From a checkpoint of a small transformer trained on Wikipedia.
Size: width 512, 8 heads of 64, MLP 3072 SwiGLU, vocabulary 8192, 60.3M parameters.
Architecture: RMSNorm after each block, untied embeddings.
Training: a variant of SOAP for these matrices, 449M tokens.
Each number is 128 + 32 x the weight over its row's rms, rounded and kept within 0 to 255. Layers, rows and columns count from 0. Numbers have three digits each. The size before them is the row's rms in percent of the matrix's.

# layer 5 MLP gate, 3072x512, rms 0.141, rows 1737-1773, columns 256-383
112:163175167066156122092160144151093142134108097093155191091139125133140168113111146162133118114115129150118125136118105185064144175132168167115164096157141092172145079146094132143106094165082134082151125130058083133079177100168149049118102167094155125123120104124160131088134134135167114115091087158052160162065119094097114166169092135145122135135117124134132148128112100085174125154071
103:158089110154134088065139098144082191159099110043240139067097159155106147092083147114162091120147140060078085136128144100142134166095062155169090164117138144119146085139120112089149140200065114129144150135153140157128147066095074092133141170177146121066145189115144097129114164128163103109088141126062134173154163104092138123143145141158169100165064131124158141097148104157108157152176
096:101090141043085162147101108075177111114152076133146099126094122139118107141165117102142104090043109144186139190102109142075088102175127096180177152138141115066206165148166126094079088114189181085142124158110184125092182179035192118087163076130102085132163121108129098161144192082107144097077135096144143172141130115114148134129137091084178163134128087116092114109165154164184161165052
100:117131092139186150056111152055132099143100174171129115110147148117068091132105173128084084116129172202094132101123188181126086148137168081147071183094139155076130109157099096144128124098140062085140132101219108202129082174143155151144133091157105101129139133118134135148157133110119117124146114102091138166154135107122061128106115074130073084126132113091142141140100147094196130124131
105:065114095133125154093136180140103181083148108113107135142088111145140026068105131117143082104124164135120156119133144092149149154082096091091118000168063117097146191100118118128144148177124122130138128187188123143193155196130123127134043073083106086139121142186130107148097151071157134110117137202123104100135103130118150131120123156136092154110129144099096121170141132097068097091104
094:064127161099172172123147163111103157097116139142072157111149125164064125151169100129116129126159132031096103154154100091119193158125122135106104104125135135166189137134136124117147103151127047146161156136153126084149126180055114110136119180091063137106136097060034148110141103100126141130126131132131124111082186174126152119155153094092164110141088101133165121128113181140058185064088
096:128143096160110095167105125186123153116132079093132104171114183120085162099100101132136184191143136084105114097147161092093053064156096100148167190124129120106117164039131125138090160164099122139083121152099116110157114148112147133122093115151102123135056149121086127103157084153137141142114118108125093085148104138180154129082187133168078144090147170141157141125151141074141102128140
100:123117125142116182127117147078153120158107129135105082104117135168108145100211148107143108051121160184091095095088128125123099136137177123094136174171109150155119137145149123061091131178137134091163082111180081161084086181086167117175170116151100158113180143153182157125091130136112049125133131140119141156117195120150153189151112108131094092045105120152083161081123170182101131110137
104:107130136064109148086122125172151166120204181171126094151122146089122127120184120075105162173142164176108125160158162130081112120130091118125177084173106132123119125137081169129189125158085109141161114099115145165134127097143150089145126102111155132114162108095116093085123074120114101112133136126153031111135129084120093142118219088142179165125134160101159116122109106142108141144123
104:141096124140157102142111141181121188110054135147149095135090102144141151116102123176167113119126134112060114189136085156128053119175067107138172139148151092136154223135200102170167122128164115124125056160133056170088124104132128114121061122106137110088116094110077098128133133152104125109067149187100104108181038131127107156169169122179106102135098095169121125135145124127100104128131
104:160113085107091130141163175157117122084123093165128100139099095121157133149046135078192144137074183142109152151160169146158093096117094090175104144144117139101133171102182104107077166140137135121131085111080103121171201124124149085061169184143114117129141124103124104172097123107177151156097074167134116071125155167162076153123121124127117162116122179119176128143140115104132130206134
094:122195137112123161120154112069148140083079104134149136127144204165130151176096167106116143144116197136136134146133135151139129139129192108163090152132110152050158158151175134110078117129113113129142116099125175220100109092102154118086096153152144087099141079105170121147117163169048128139133156102072109153105082041083104129107172099131140135172067149117148195148152109100144132118166
096:101065172144137096099146107112126158103082158112132116179109128115127095086149166153107136138134164199141108164037154154170141100110076115179064059108096152184147142127186155164160148135087159176163150211164119128093080151073095094092162100138088101117120164104138101160089105061088089143169127184152150132099119165134130179099190152165155065156161160116155099126138127118170101112079
100:134085134117204107190068124157204086111092115179154117067094128118134156161070155121135078132162113143112064134134107096132165118150132154067192129148134147039109153177185158111115123188184141137112122126075159130139118147148162192111147109075146103084170109105106057131122170082152132085148089106098151126179103194163126130163160138105151124127128145175045138141201112131115148108180
098:150087115152189148145080109160081140136128161155136141143089124134102128131109146089141101064156093129129134138089191057102158129140155139131063172059110117113183120137165131104124175155105094116090122131130071113146101160141087121126086059170123117087174079091120125166126104084166123081162100127115090141073120131125110100170171188106150152157129094096144157159112131172125146067129
096:158127130119072118054166115102115137099128136178111105141136087108145160179142079110099160057098093118148110140130149179142146150132095192154166107145112109112164136080111131128111098111092090170157153161134136106111135102122114101120138087136130122146164128148103143139191155116132120155097128220147110084066093195123115136135152141208125100083145108142081087099178152151139158077116
096:162150126151149099118121111212121160124130119076209108130162096132114132134129145114108180111090090155106056109138064101160118170163143125138080159137158159132217158086150090099171118131105171164140114159120095072126094103191084099142131122128148139120177148106126133131093145086128136108140059140093138160149101127083131132135126122098136143065134135071104105141122085119117102161155
095:164093152189109138141125113140162090152154151136110076121074171115121149135070151113078168145097098201205165117171152168138106129095158148125111151142121117135134106100151133133071111180143108122172115182151145063112127165192111131221080164166081108146104126100147137134149128135105120164078172162109173169064115122161110152171130098160183141185088114134152108201114188147156098146077
100:114167104140158147051096159175093104098127162086159143124127096089093190159151114148100170158100092149198110129142121138121068118103079108069098142146096095127187145121111127115126194098074131097101124109046058113154072112104111128129140164075137099090099118158070162091123134088116115125131154070198134165099143108115145104177087123146116108170144092112102155157133124096154110175070
096:062103128096159087123127099153150161136157140095074119138165074156112138104063101106146110103146122122139132111039104093195115089129115109068126083095090119126066115103155142097060173212130123123095162130080137166062114123177099149089148106170120104131120178154077150149094152149113135122146170106150105133091081111147159123082164106114099108147114108153140155078202122164171103115155
105:113121099192174129098153125069103104138189129101082130145060086131174148135057135050164096181054098130143155144113162080087150147105063142174080178113138141102093115145170119070116121113142094157117183047111069114112118091118112136120136125123111138194151107194143174096148117082103103046169153126113164078130133130158124083120158104125088114143134152116092151135138158161119118137111
102:105101159090126135089095145136148106108128113059111143176159090090105076150177119142113159127140139173136206189110192125116121191117146224161088073132159102152145114145079109139121138128158148139072126075081113117132155160088110095130093170158129155106131115162125066101136127170177173124118100131170166119169129133124129195151139103082114133099080106065127137159098117162097139162112
105:150150136141154104135157130130106111177107165183194123136101158119065116151207121137140146152081153133160182128097175144148121087102154088058111104112101162111139126121123183158132127145137096161173131079138116132062180071177118119121023105119132152166138159137081109134185188177144129109167127139175187108114160168072149130105175140151075153104086181131127125139142098093106086135112
094:092060123129108129097064109139104192148132131185113139130079116100120127104139134165064116125134046190072087113123125136114180105110158150068168129139126120120140091140134119142108117137030129063124149069085070162118136093113091128091104093115110117140130075094108120177174156110141132142153103156093142142137107152149140140084226134205080154153157122156070164127164187115143150148147
093:100090123104141147143136132204129123140115183103059183110096117106165095134117159039114085160116150187113131138120208087106150136094139152111115115089117119101108121100183147103134167104163105132174116103091094153108117106112141113155094120117173160128049122099120096144129111088134106082138112166126188207136169147155176133143121111050110139061136106083089111150130166131062101113052
097:110108060159124133147200143194146151158124155123110137098166127214142143098132159160151121135118182127126130169118077125169141156080167158133179091104130153113159157140148094085108136115120112142133128168168102120074118130176165087105137126148124152133162124107126129144144122092100170152131173188082134146100169125096159190092179084089109174079197133094108112133143150146140117134122
105:135102117131161105069118123150137107119169113169153035134113103130140164151117103100143109177073181136097139126118200176164121048102108161123143137122087154107095165181096132066092184172157147124133148149147153065167136109153099158100086069155184148129119176114150161147137127192149121095143135133087101122113104097119220098120125086105108111136114173116189095088089168084121152203103
092:119121128101158141101125096102087129170115146157111038158038073114129132096110141056085096110114155114145079138131153138150130136136099123093108144104150133065167109168119124135129207142132129083135145115090110130148146140095128121100203121166157140116164113114179150088100086130104108116160166147139109125080146101120154123108184140192160128128155144080119071125147177168133126124082
099:126095179126105118149174125145152119118137120108141084068116160156207163113150125124107098206116143133137113093116114137109142149091150061115103103151139115123169103113073161087191155120168194111133057098129102088150134176136073150127100097138118162111158113159179108094115137139081110099123147149080151129137151140193130122097099140154132134144154090154138105155143121160110084148111
091:125137120078140109088115074231101077128168068160124124137070169187149174103175125130156159118132157200128141124171122073108125168115130120135079135144162125120180111101133118146177111113125127113141126149026101132125157144129154142159133148130133145105052164124101127173123167161157130139116139083105078151096072131163083145158109158057104161102078124119165143079100088131119097131090
102:160112113131097100147128137160155113144108130094118158088078147100077077121128170104089134068136132146134204065147121104115119112158172146124066147056057170100154155139059136156084167178084141057117139125080178098103184151128146093116201124191150104152080099092081140132145123148136190145107140165094122140128098103142163157117126099117111170095132175089089113115156159174087108058083
095:103127147168145084169137114146106129144107145138125107135102120115064190126139124108141128137103136119099068154107122172149164100153117121121177132109147170111123163107138091146144158091062111124125143081157155098104127103193169118082108187092134146176147137172131102161119140167189141139225141109113137096135125122102129105069161119154123180133148124107085114090132122088134125160073
107:137103116147078099116197157135089129052151116061142124106131132114110114120147103133129125100104167207151118132110106094128078121138140093068128138111101064147065182114105118171102186151149122058132132151156180178150100178111161155161111126139112149117117124069176106171123117137141134064144128127091175155143111079147126140147109100175157078135124154156140090147114097110132173121139
093:133137153122088088076117148146077107193126135158145095127123084124184119167150136103131126095098148078143147093121149169089175152135098124080159112103093093077128170080138126100165213101135152127088133088095157103096121171094132147126108110168144138124159100139055107136191070113138089097128146184084151202115171113095101151139087110083073135143103158142093107128151139113123121162084
095:065130140040119153156077110205149163085157085113086131143154100096107140156109109125118144137122117169163088102102102148079126141139169131188130109172111165070161096117073123182158112134156154158102072133062084113165136122122174161150166135108135180091154112110143149110141156094120139119083156118094150145140151180160140147178156138134110118107136138108145067111104101160134124064081
089:136078120104113100043138143156119099169105124198164150095139115100179123114115122148124122057082165144112158152104120151133164066130125144089105106153114125105098151106102131128089137138117118088186134092116211118074109156127162090107166111126153117153136118149115161070119143164146131135159103155129158098127103174133134158191068102136155187112143155116092123165081142083155133191119
114:157150071091142108134114163171128064093144108161113127152164137121195086103132159136115114125119149157158171123135118141135128166110146067196142138140148129121145195124087133146093079088144069086184168160137120131176101067103160145176151153132122105189133134155145102114081149120188171122141135134138112183186120109141138071120131122155120138162175084109118135021115138091114063152107
# layer 5 MLP up, 3072x512, rms 0.141, rows 1737-1772, columns 256-383
115:178143116042129166086149104082099141167095136126169111102138177157185192145120156133124147170144156162131121094127096152121088136132123105110134105129127123130117086059205106131185128148104148173110098126034101134118188090118108072140135097076143136036123175113172143177110121071135100158097130134094182119110097133103064164146122148106128019167087120082157116116128113142116157112126
097:127131138076138174138099056112156044140105114179067147110157101118092134133167137152059110166154152159096130112137114121037186113156184172102153153202194141066126160124101217084087102111153160133116146102156095117120201127156128166149120156155122094129097133147088066079153096158141148047066084027102119114137111135124115135149138080135194114118142143050230216125112121102105157131130
098:094138129115076157183141093125151119134129122077103137130096116039179056131103159105093103154106131139085084125127167186124103138137148157125136135186126126140148158110138124138072055151122178106129152115057136180136119080078143165171113210123113133091152102119077160127138114113100149109080108163107084110122106127159084122164098134125137138156125118150144093132106157108109139174106
100:192129112173189120062142099165136081118175158150148120167113141166117152071113061109199137088129081059120131113118185109116112186195131106168096142134178166123159101121112157171104208091130134104106105140123130088126084200099113128091132125115129092157102095146112137133126130137144140143063146059122122095127199181144117157148076125158077149134162181127106163131119151159142150132148
093:121122102102154098125106101135171195142104105141158123140101132140106116097179070179092114155107151108185103102079135099163098138172117125130119052125108075148186088088104165130179086217145121158116113136100202223096119162166140141098135147123139108088120146166101220098130122127143136130123100206108090109157146109111170154143101126178091114094178125121136082167152146120141133133173
094:113105192170151105090171105069148127120141135126128131097196114062122081135123171097136151115094125176166174131186147153123179169122121099110122113126091120170130141085172130124160068112091136131132139155151123146160120139097144124110149144203154097129164070166115133103140102113079108139094154118090134073105101147157204087178191146122107118126163109125146104116136121168070101120115
096:194108060152151097134141110122077087115141156179154105076091198097137149142076168155125100143179150103146114144081143076114078173122121115156167054122146163165203159080108127121123078135137131104143090125099147125144143145072128164144149087117120151156086164127098155086167112140103130112172180157180121158057180141175065138118149109161152152167179126112175146083169148123141153121097
105:130132035183163091164093112159145170135095132145144155066099096116018101123136155105091184154151168124140121099088150137177165111169121116154110115187112087160109116095093091146166130116065174095082092150159114072121117109131152077134170120111120137092130086147159076149132164162149135142159113175108140127104139125076125147150147139142104069132140123168144172136098110118093153098157
106:110149134146156086146100107122111154166108170085171145085116135100113100141133121070119134115106099112087126065070153125116159144153122150070123140169144183118086157193204078121147094146198139153141131175125111209094120084111150075188169093140199140100123143137095107082154127158091189141107161101104141127154159206105114137126126166070143115110120150100103097154157106122166149107125
101:134137100066183097107121150148117078124164138151111121117145117116155132133165109089148143116101137094137108112139111151158146126098190170134116106131110153124106113108097117128093144176146148140094197071128174115123160155199138178100175170118159113134160165155118141150150106127111104135156141127190158144154195140112132102077170144078119138151125137056133147099111130149160131119113
102:133169051140137124100117108154179090142190162127143125102112136166149160127116122198091120129120103121090138164100127110120148111055172165164092116144166164108149131121053109131155112099135175096144154136183084132106078165157082128165164137165147129107188085119174081112126139211178140167102148137107125120143145131135138126109157058176141084119122156164095123100201112130139143147093
094:112161193127116106169142067180153185119115154089124066124077143077122092099108112155140066117108139097119170149163139063150088132054090099117151113129161097149134170104158146140093123102126171115135164214126173071139173142056146100167144078100090097084127179102106167131120134136137084093093117079147109087108081124170147119210100129178098124161148111167222091132145124124108104127147
095:156110175147164125125118155106071139210111162078187150161115145120146113121141148111163101169170114155106100122120164123118139211130087109122057108107104098158198178159133190098178142171112080157180110173132132120111137121110127123195096084128110143151080080134151118116156105124170097165114117177186137139147098077095153156063161119154192136072093103173135085090143165135127164140086
096:110086104089119151211131134131156091145129067157194068101156149103126093133120177128164105149115168102149102124128133110167202097134111102124173117123126179046125150158087130112103109140111151130096107149094149119122162148114150162118136153100113066140089140074137124122109137151151138104147088101163126119131095123112158131085111151167125147134114154177059156150130148106138123153167
098:090134124141153132178116155132079193072087149112186180096095135142095181098084198136145119095151103125086141107056116060084127122141116150182137197104077110111137088106181136095146153124101138117127113182186125143076114120150117042131146119126098129199141062122150106146140133115109153158139128112126123097115117075105134123113097083104127157099179129135149126138119104125114102068141
093:079112090135143147179105123084118147150107116105126149111146142138113161109085171128139079161193183107133128095135142100130134069094080066155163151095118115116119122076094131181167098114089163119191110115150102102130089150160146112095110153131189120100111112050132109086113127104119128054126198059129196149171066148051092183154070131098134171076149113089144122165087094105147117070137
100:137180098139091134161053129129113163105137100138176177158092124163118150162147161191120146108124126076094126201146096105092139140111141154120129100111069156167144118091117113180162111122200110111195159086152170129160076140116121127134100111146153149167105116070107131153128101149186159160136146121154118109097068114138167130161084130173126089116149212150153045126110150124169138130119
099:055066101122130076139097162088144106073103132133186157096142059168136077104191169113074099178180077117107088141166113185157153151146150177087143107138132099111163139125130081081121140082179123097157137176166079096078143137078133193149120141173097139148096087171164168076211123103111177118118152142109126157142106105137156093106137160083094186124083126110162163151138124108140135129103
099:104095092149146155158155152172115116162140077159125096154057129176091141112154154211089132163155110082093115116150089136118077154155078123118158155118122083079183111101150157176128188134119145176085106105110121132138098136166126116181094088130140172165151127172098183188167157100123090157136132148112122165103147104112136119138116121157157137134115074049100060106140087092077143130149
095:135093118118149175175136141144082152093130088049149119174120191133111082160101103123099134106176065117117133112098136139158082216151149115139064163102122136101142126097115144145148150149108116111131135113086099059151160117150177156106080151159100104167156142106186179113090134131081145063207130128173154169105112121145112092102169127076107081099137086112136141128087142083187133117130
107:182099133129075085108140015171163145132096167149141112167122108125114126126114128199088160153177108150137110088164117182120155099089118104139113120115125067143180207155168155137192123095107069157171122148131162120127110123129081070158126190154114170120142100093140141142127136138135112125134155135058078133163128104137127120115146062151098165140119012127174132128139037098137130152091
099:100143168084077108110134136120104197083120172163133116156093114119124161129170160162114136098105147070209087163163101067100036114118121113160161125143092138134158090149145163199149170157175147097136105089110133098177110115164102166114139151123177124079135114158113151093129089144128109144157104182070151111182054117072150134096154139066127129188148152105102131151114170173129150153144
107:140147125158156083100140097172116084146113081150135108110160157119185124090141149191194145120126097100139135114114147137112133117128174099163122135168125139108140195138129136078098121156135082148122159101114163087123189165153122168079153108143132121160161137191153137148114134135130123111095105158092073165100042147140141134113136089165100053116103117160138194099150130137125121123116
103:116108121138161096118116126221180174126140166161141095109166043162106116117148176127117142166136122144112079147120146101096115098139131136061127184068168174125155128144132078129117137082111136101082111113120131160071156147145107119152093113080141116106125153135103138120067144135003123122172192095136164166072128079106141164113182122214109101107138111144079145077096081140091171130135
102:157105112162091121157089162115087134126122119157176078137173138158117150117104039150131083109127158143189148166192143208146161227181134181134087108196104121121125123176136092129088174095107117105127176159084153118112181081117103066129156147135113101142088156124133103153177151152100094122042143162122111120168170154153098102134159149158123116120181140118175142093127143145112092149175
097:124095144181065110147155107199195123087123145148132085081064106128095098115103179131131113171085148108101118206170139144189161085120169125155141115162141158095152117128175114153129159112114083124151107131110138100127109140057181102117147114162163099159161114143136129149162075189177175103151168192172150144173155181103101178157151160167069140129145129105127112145112119151086129087107
097:114140126145192173119150118143147125141139111123108124189077125150161063136174119151145126127153160220141125159102115140106147130138143112145143119160107133161138179138174146069025169192084089163143098207071150176113130141096104123161169189108142147181126116143108121150127108107196090107152115126097124115183187166100091077077057102140068116093190131152111142069072107117203116180110
092:106084157103161189150188118112116107149151146139135107150143145145066124176143077106073133097101164138117101139194091102126137164146111141111167173128139136109178098059120115077111102181111119116133136105126124111169083128127078132128138136114123163149148114142103113126122066138100068152069085097192129118110164145121147136129132142134124154111116118138076155169180169150177153137096
101:155124082143131183129127097073149092116148142110070115161120138135127100102106093150134152122175121138140125129113143098084062102188103114109107200136125185085130124147141129190151122152135089089128186087079077119113120133084131156091084191147190044157145062100130103144151150141079151105115159090150136069106101092154110148169132133126113060115156114083108129187098134134203104075122
097:139114137105162157156105170160147136050129194084099180150162153145133105049092173134110127173131092125125144096134083095136090094108144145168127098147066101145134065104125124185086147161184103077110152115128102109094121085156123061111090147114097156038094177213129132139151134072183150126100075142118114100151139145159098159154126155116093133136125114139110173147171107134131105145107
103:090102178139134098091178183128172173153123153166086087105109130082181081161101166146181102116105093145134123104109087109093102151147135121118160124170090087111123175144147195078070147125134130158125128091139156126087134184153130132086160146184161103126102126114166047142127108099100071113122082136093141157173101143154170187138109095157130161172160079118114127094151087124107110126103
091:144173170156159134142162132188121134117108119085115125143116093068123118132125170159143088133113147078135134133104128106102081103131127087103176141126106078111169150112101109132116137163101132101114148167141173177170162120077175126120133066137187130136124143124141096082117096101107130144110108112135120091160090071135099090153172128117165149133113122071116122133103115147088162141104
105:172131090120084122114115154127043182051103125059118140135104116123149092064110090097133178113097104135146103104192114174136093152136134137110152141113136142151085099099134123173131085163097137136065125166169155116144091109096126123119098137107171148190096089169076098135168131137089056149132129095120048135123075143151149129099109090101140127106129089117168121175129162120177142098101
099:085164179134129070106212152126102103086132177146090122122063129156185154141200138150175202141180090062134146129064093104141118180111091153092144127147191065122143156095088150037177165101125122140103147101104137137130122081115133102146120152129187105107143118220134136102079055095155121120126145149119078161109196144105137145173183128071110127145111180156086151092124085162095147122066
097:171129180154147129095129129059112154140137132099093181103202075136153115085144148121110125175169171128191126169119112107080143150142128174109103145143071187087090112113108113101157114181081131112143126122178148099146118120141137103123153136145136133137102125135157219092153094120150193137127155072179151166122098091108106165137119136062090170149146103096134120120106185064058200104142
099:115119170139108094053166173094112155091164108137143138064140150089074156103142173097146104132135210133126093156094136131126087130139147106134066101141138129104087152091104169122161142137079167137113109088119145155138129162145157142160136162142092102055139116100104142115092158173198093162122132207079145113128102190114105129111140154150156116102107091123115155105037075162103099157084
# layer 5 MLP down (transposed), 3072x512, rms 0.137, rows 1737-1772, columns 256-383
106:089147171151111120164121138096102108123113075108174141114181111106134081130088159099114174151140154144130142066149183102133136143095135108170135201130128142091134054139128142069146082166046162147135116188151094163139130113109136105132150131097113203112087075146145139138113154165197158149131134076096150184144081124119162128126122142055164120133145087149092136160145142043101185096134
101:103100116148141157121121218165141149162128091166143082140149163102158160147101125134192090057135154104163148113089136128099182047095151088137086161154152085098093172177099150168101131106126112123103167119150153125093142137147108166083170081152126121089094091134128084205147204100104121146193123109149137103149171170121126119069101147155134180123110104144073067161083136119152070176130
098:104102118089147088144069149123159084084068139136105126122120155161119131151117153083125124100138073082102047192146090115133158141192084095173172135120087137125143104170145153131195035103119130105151094181076103139173123128098112121063171142120146181158116111111141181134149100112127191145074090146089087128104140097107169199102127136159132124110142102147129202116160078115124111114121
100:079098098127184157104162109255172090100142114092115055132093147086151102166140142139111085137169119129115127140112111122147137149082109101140105105104073123130074134129139139132096153126173174175103177128053106166145139138076123106164149094087085120160093134083127112130098241124136110145101105087125170169042135111104072117095120117162136143190136095102149088133158180174116185089158
101:119074145161095122169140059112104151039088114126127131115181113147179148103106173149091120110081071151181112108081132167143154079174119145106130104094143080143122163099176159085153080132163154129115138114128136119114100167114120148100165094113088128186124176118176092144142124104120188166131142039135160128142213097116208112148198140147131149102087180133126156107193063171148107161104
097:075158133127093124182142116170168128119117075105144120092112128165153181140095169151125189105162174142095128174120090145102106133140087114153103139146116058072152095135116153152117153130152126157142076152145093101133128132119183134132077127182115181100111128154119120110081144166146083144094101169175143127115089113072136165094120136204144220111117134160153138098099159131101054141122
099:043185126113156140129132107095221116179136131125112155125133146082104115149159076110120174145141170174095173118161129157149043069072093100115119098173118151110094129085082133096121079074165100116147118169098058104124164111156125166149118113148100122122188154099159210134129126153110146077116146095121105131106075113091119098123108096115145100146098114159109157127142129101238090152058
099:112074138097175114127147177180121160095148152135098116169175163124194121172109109154104078141094140129137182159098124113134155087108130101074093130096121093131152134175227101160201147101142062096096131135037175163161111113150150184078144120135144142175082133088110123081086115069111185096207120142171133098068111134171125108087174113130087131141109105071165128130146169128116099123098
102:130090147156172075167101139131133130142078144127140183167111096126088122127103124104105158164058116095128053090152179113122089142143096126064038145165164113107085157165133139089084134133138133124107154104137121110129112151143086112114135169169166104073126180150122125136132184102145075167152098165074157163134140083125200162149133186145102195163107121124115097092154123085105132138170
105:139158117175169134109148157171132201156190159102145155144151179142026136127096174101132166092145067123189119126115169087136164103096083143135105129201118178130120138100168125125115166153099158129168113115117092133138080092114171109076174102142127168144126089114128128121111194158122167146193123174098098110070142073099155143141055175186104111175145143162129110132075113138100126166153
102:080065126124148148160101149143130102123144135103121098138124157119092091095123136113107160150163073046105077120127140135110127124134081198012076117099134127151117078096156096149146147135143074121103194132145137165086054128104132163138124157174139066139116082145089134097105159094161130089163090144117153097133173091152100093113068126139120130099074129162095102145084095155131136150094
095:154211116133099106104097088137121131176136110105072150169148105114155174155166179112133204135123214117156148111168143103074118091120130127067087159124149190167106125073145186144123087120193134167179171043143069172170040092122120072127130142114125114093145091114113092188172155143139132117174182094136144128144098129133129080127160110103154128103142156162072070156099169100134161114077
095:151141118088160151124150155211109119120207134102119143128165181107061094150079168052117103132077085141146161100125164164112110114088124154155160146123101133129099136141177156108173110111096193108157088140099096114091095150132148117082188168108146175111129136095171176158083113126155142089176145127020127149135141103144149073139103161089122169151140195160124148051151153126095124057120
103:126130123201109109123126083116144093114095179130185095137112111168149151105115100141150145157160129126082092084123172150120059109110108128135113183143156137162128131119116088163168108099103155120149154108133087099142102106159117087112064111095098151174170133109107122138240135066116094098149115118138196158062178157115143193152144081099100158124106074105139137123113131164097137101128
100:075100136122156124096098092110157143137096105171120113146098142117189131124112142106142093107090160144138069156111088094114143128126121105115111146112072159128127112090141135120103126080096117106170146116161134096139121109115093113146116071109161170123152095126107119097078123121143142109140163094160149164147166064150181053187137099113155143115160112208159184145139141161171134097144
100:104170124082127163125059100164179104126145098157132067107103117128103114151099119098105123126123109155066146180085154173132153136179146153144148053079089103156085086133117171181095110204203095143139150131108094141153110187134159129116115194136186104125120123167081152184095156182091150068078145112119066073148142083118105092098078107187088101172146112134175137155134109159129118152067
097:121120175085150123125112101175105074130123161148142115080125132117121070076168137071145141156112141167174111068100151088130082129158138154110135135132150082087155150120165101156117120125097141128142072165081086119143116117122096068146198160123149122103174141138105162123145148127093069119117156055072094129150137083171163099179110140170180080123157066102129184161094102102176097092132
098:116168139052122123175153082179104156146111164110127166136119136065105141131115133133144080066112143132099155182139175119185082123051089168139131097117117102130125174144075132099153125138060156150109140106079108146101080154087103067198117097095159118138109119127133136131079124165079129150159097154104081193098150088152119114132092194156142124074092132071096128084169109121121077117161
098:137097092164135091125095055113184136097118124126171118121123096149157168170068108107152156140134136093220134129141141147121142141112192136174134133130177134203119153131148138116126179081127134115101180117166135129091092148114104159119104105055128083114167129086107123111138126161188080076114153191102156076121144139179136156145107146127107138179110121097136142044124143158181197092111
100:160090134131130086137150136166107128121106119103114124154098157126142162115132113125116131092102143139062098113120111172162165111157150144064125103124123113152132144135096109131126113151129129099117133170048177088116149079204111138133111133158128174129134118135143122129088102132114057169118139127113131121084095115118162098125204120111220157118126118076125064110166114140173103137101
098:172136161110172093096098075241132128148141113111168232148135126168209187122123065080118136100159168115134131135119101134043123167069128150105079170117182165163105150106179107117139140167118109110139133132096107161156168123098186090116128176167131176132137158121133094090107172140157107183107118060156083078121090126118133188133136139121161111157134129192130146126076147114183115149160
098:152129137133165155165171116102102118112133094100142127149143186092170177106094197135074107148161102132087121135075177098160116128081179091084136155115084139157090151161102147114104094092143131169104129136209154160133115121104109122120117089159145104121148168134121164147146132184159100143129175088114106166173173119092145079139138101163121144044133159111151141138108196084122133080123
102:212105093168118103125119090091133129120152069097146112133089109141115197139119102152142152148071162108141191162093126184156129077169146163124099123146128163140133100145078064160184134066166134167085164136134134153173140139124098154132006104113088086181206161095128189088076104161130145103135176145171074129154162084126096161146131138129073105134102103125081163115164157053087156152136
099:140090105162100071154179167120117093122131096143102111161122183073099135114095106141162111121159167170083117119165111119178153091205117099124117098142121105120094111076160126136131152170099183118136060086124084144131175143132128115116144124144106071137098144152142127193113107127122133132124133147138125128131120100104171047084130116176143092123138153143094148156141140159177207097122
099:109109159153165094111101137134112089117130085115179129154154157127096198117114167109164145133136132132066178144107099140089143170117107246127112157100063131114108064097168114137124108153180073167161101114151187124119100173100147118123190078075156179143120098178128100121150111180218079141102127147172121131074107123126131179130091107116147126124151148171072075118134103131103116130092
097:091168070075133080114163173123090157132147136136187126142114116091110111142095103148104174103129108104167058102111072114099086131144133103112115139088099117109127039135148132150137112126103143091149172150143165112116089050199077155184131171124096116125108117133103126107099182123116161156130091016116108136168106098153140087106134097129179091131062128148104183105115164168105151156144
100:097113139149097077111119116127133117136124208105100103136112152139127116125095137121118182108106107151093103121163124164134164118177123101182133144161086147099183153123144130134135132105162081115110094141097169096123137084109138138156185092111124091130131106142132133083086162199170143121191168179109133137195095118105126126124069092188140124105155104111146122114086126070057117177119
099:133092142084158158142155179072137150140117102108106079102069194099133137105143165176164082191099108114137167160118181187099124090144147131145130182123125175129079155184150108147123148162147155143110192111159159093088164112142150103174115124100084125116148127115100139151149212160079143152051173107101117099065126138112151048105122138066103089104106122052179154113178151118204136098104
102:084125125183111178076134159196155131056161151114079132190111084092153159086088109196126179170081137146087109131100114124185153152167151164138125148170217095124090094078106130141101128113101142117157124083169148127134139105140156189066126099130112142111176138098112157114134127154168127115162136185088130182156098134079106112067108151114119146158125103167138121090110174148142127122133
101:106095105074120078057115110086118154117132114075150117154148135074186139126146099108132098118149126145130144129106143186179154131163129085124144144140148100063131138150111079118177150106086102235093099145169176150095098125099126134085112131100107148149083121124158135113137142132178121107147165114125071127168138046147149154059151147129120208144150086173147114130069046102117149114169
096:182076131076117112175150186144153116137127174103154120130150108096116124128128115112129150088079121154125158164167119111123173135075115188064056123125108139114152111144103106124108138154097110058176156114098148119152127210171104126135132077173031140175139064153132100143160051156099167098081189126144139093150072121132121129146146112089152135095121143134073117192105116196105146131093
098:084145113037094163123133132127050119141144102106136117101135114167184159133065067100120140112140191163134055084127099121157046051086120117142074091080168151095130169118164164137177101121169134145140134157172103119122140151199151117125127122133094115068100090134136202143130146099135123132127128122106117195100138141136103113135141165172052088129135092196172092123122168130086111107167
103:138161087127144115124116128118145114170104152138072098129146193119122121160099167112187159131156142142139067124136142115200096092103126162062150138164145160091078145202131113108105094127077149099126189107113116147135143115079182115131102127133136144135157121149124164135146079114126176063158068063066077034230112071097103122182124173114119116147090132116115098135127171110149105142137
098:107087155167162173139079105076114098173185165115140096059149088147115110159177139130137153163090124146125196119119163159084131155090182106128121127085092137138104148096130150139141166115105129124171097131076139100140151162174101132153098128108132128090110114150126108131052123197138103158175132229155118108143123205079147179097101094203167103127222116112126145146198174137141189151149
102:108140066108160134156123105160082087120136136137148160086105186097115104121166075129150158087124108134067160101096085150153143099111096166176132126166133141147124163124147140209118143116134136116104098067144133112133130135158077111122082156121166113111177183108090114170057143098178127164177102153126098141065179130191104090123170145178103157128157162176116123156127121149118144128198
099:080151179111161149183064169182108160124162132115135129112118139144090132141126190152083124064120110126078169140127123108113061135105130125083119116122104148103110151179124173077100153097144150096151156142159114157046104098117168133154159103079079194097186109177176121110203119067095157109107135102069131075092160138093139128104151121097063117117122131101133092114215136116038087124083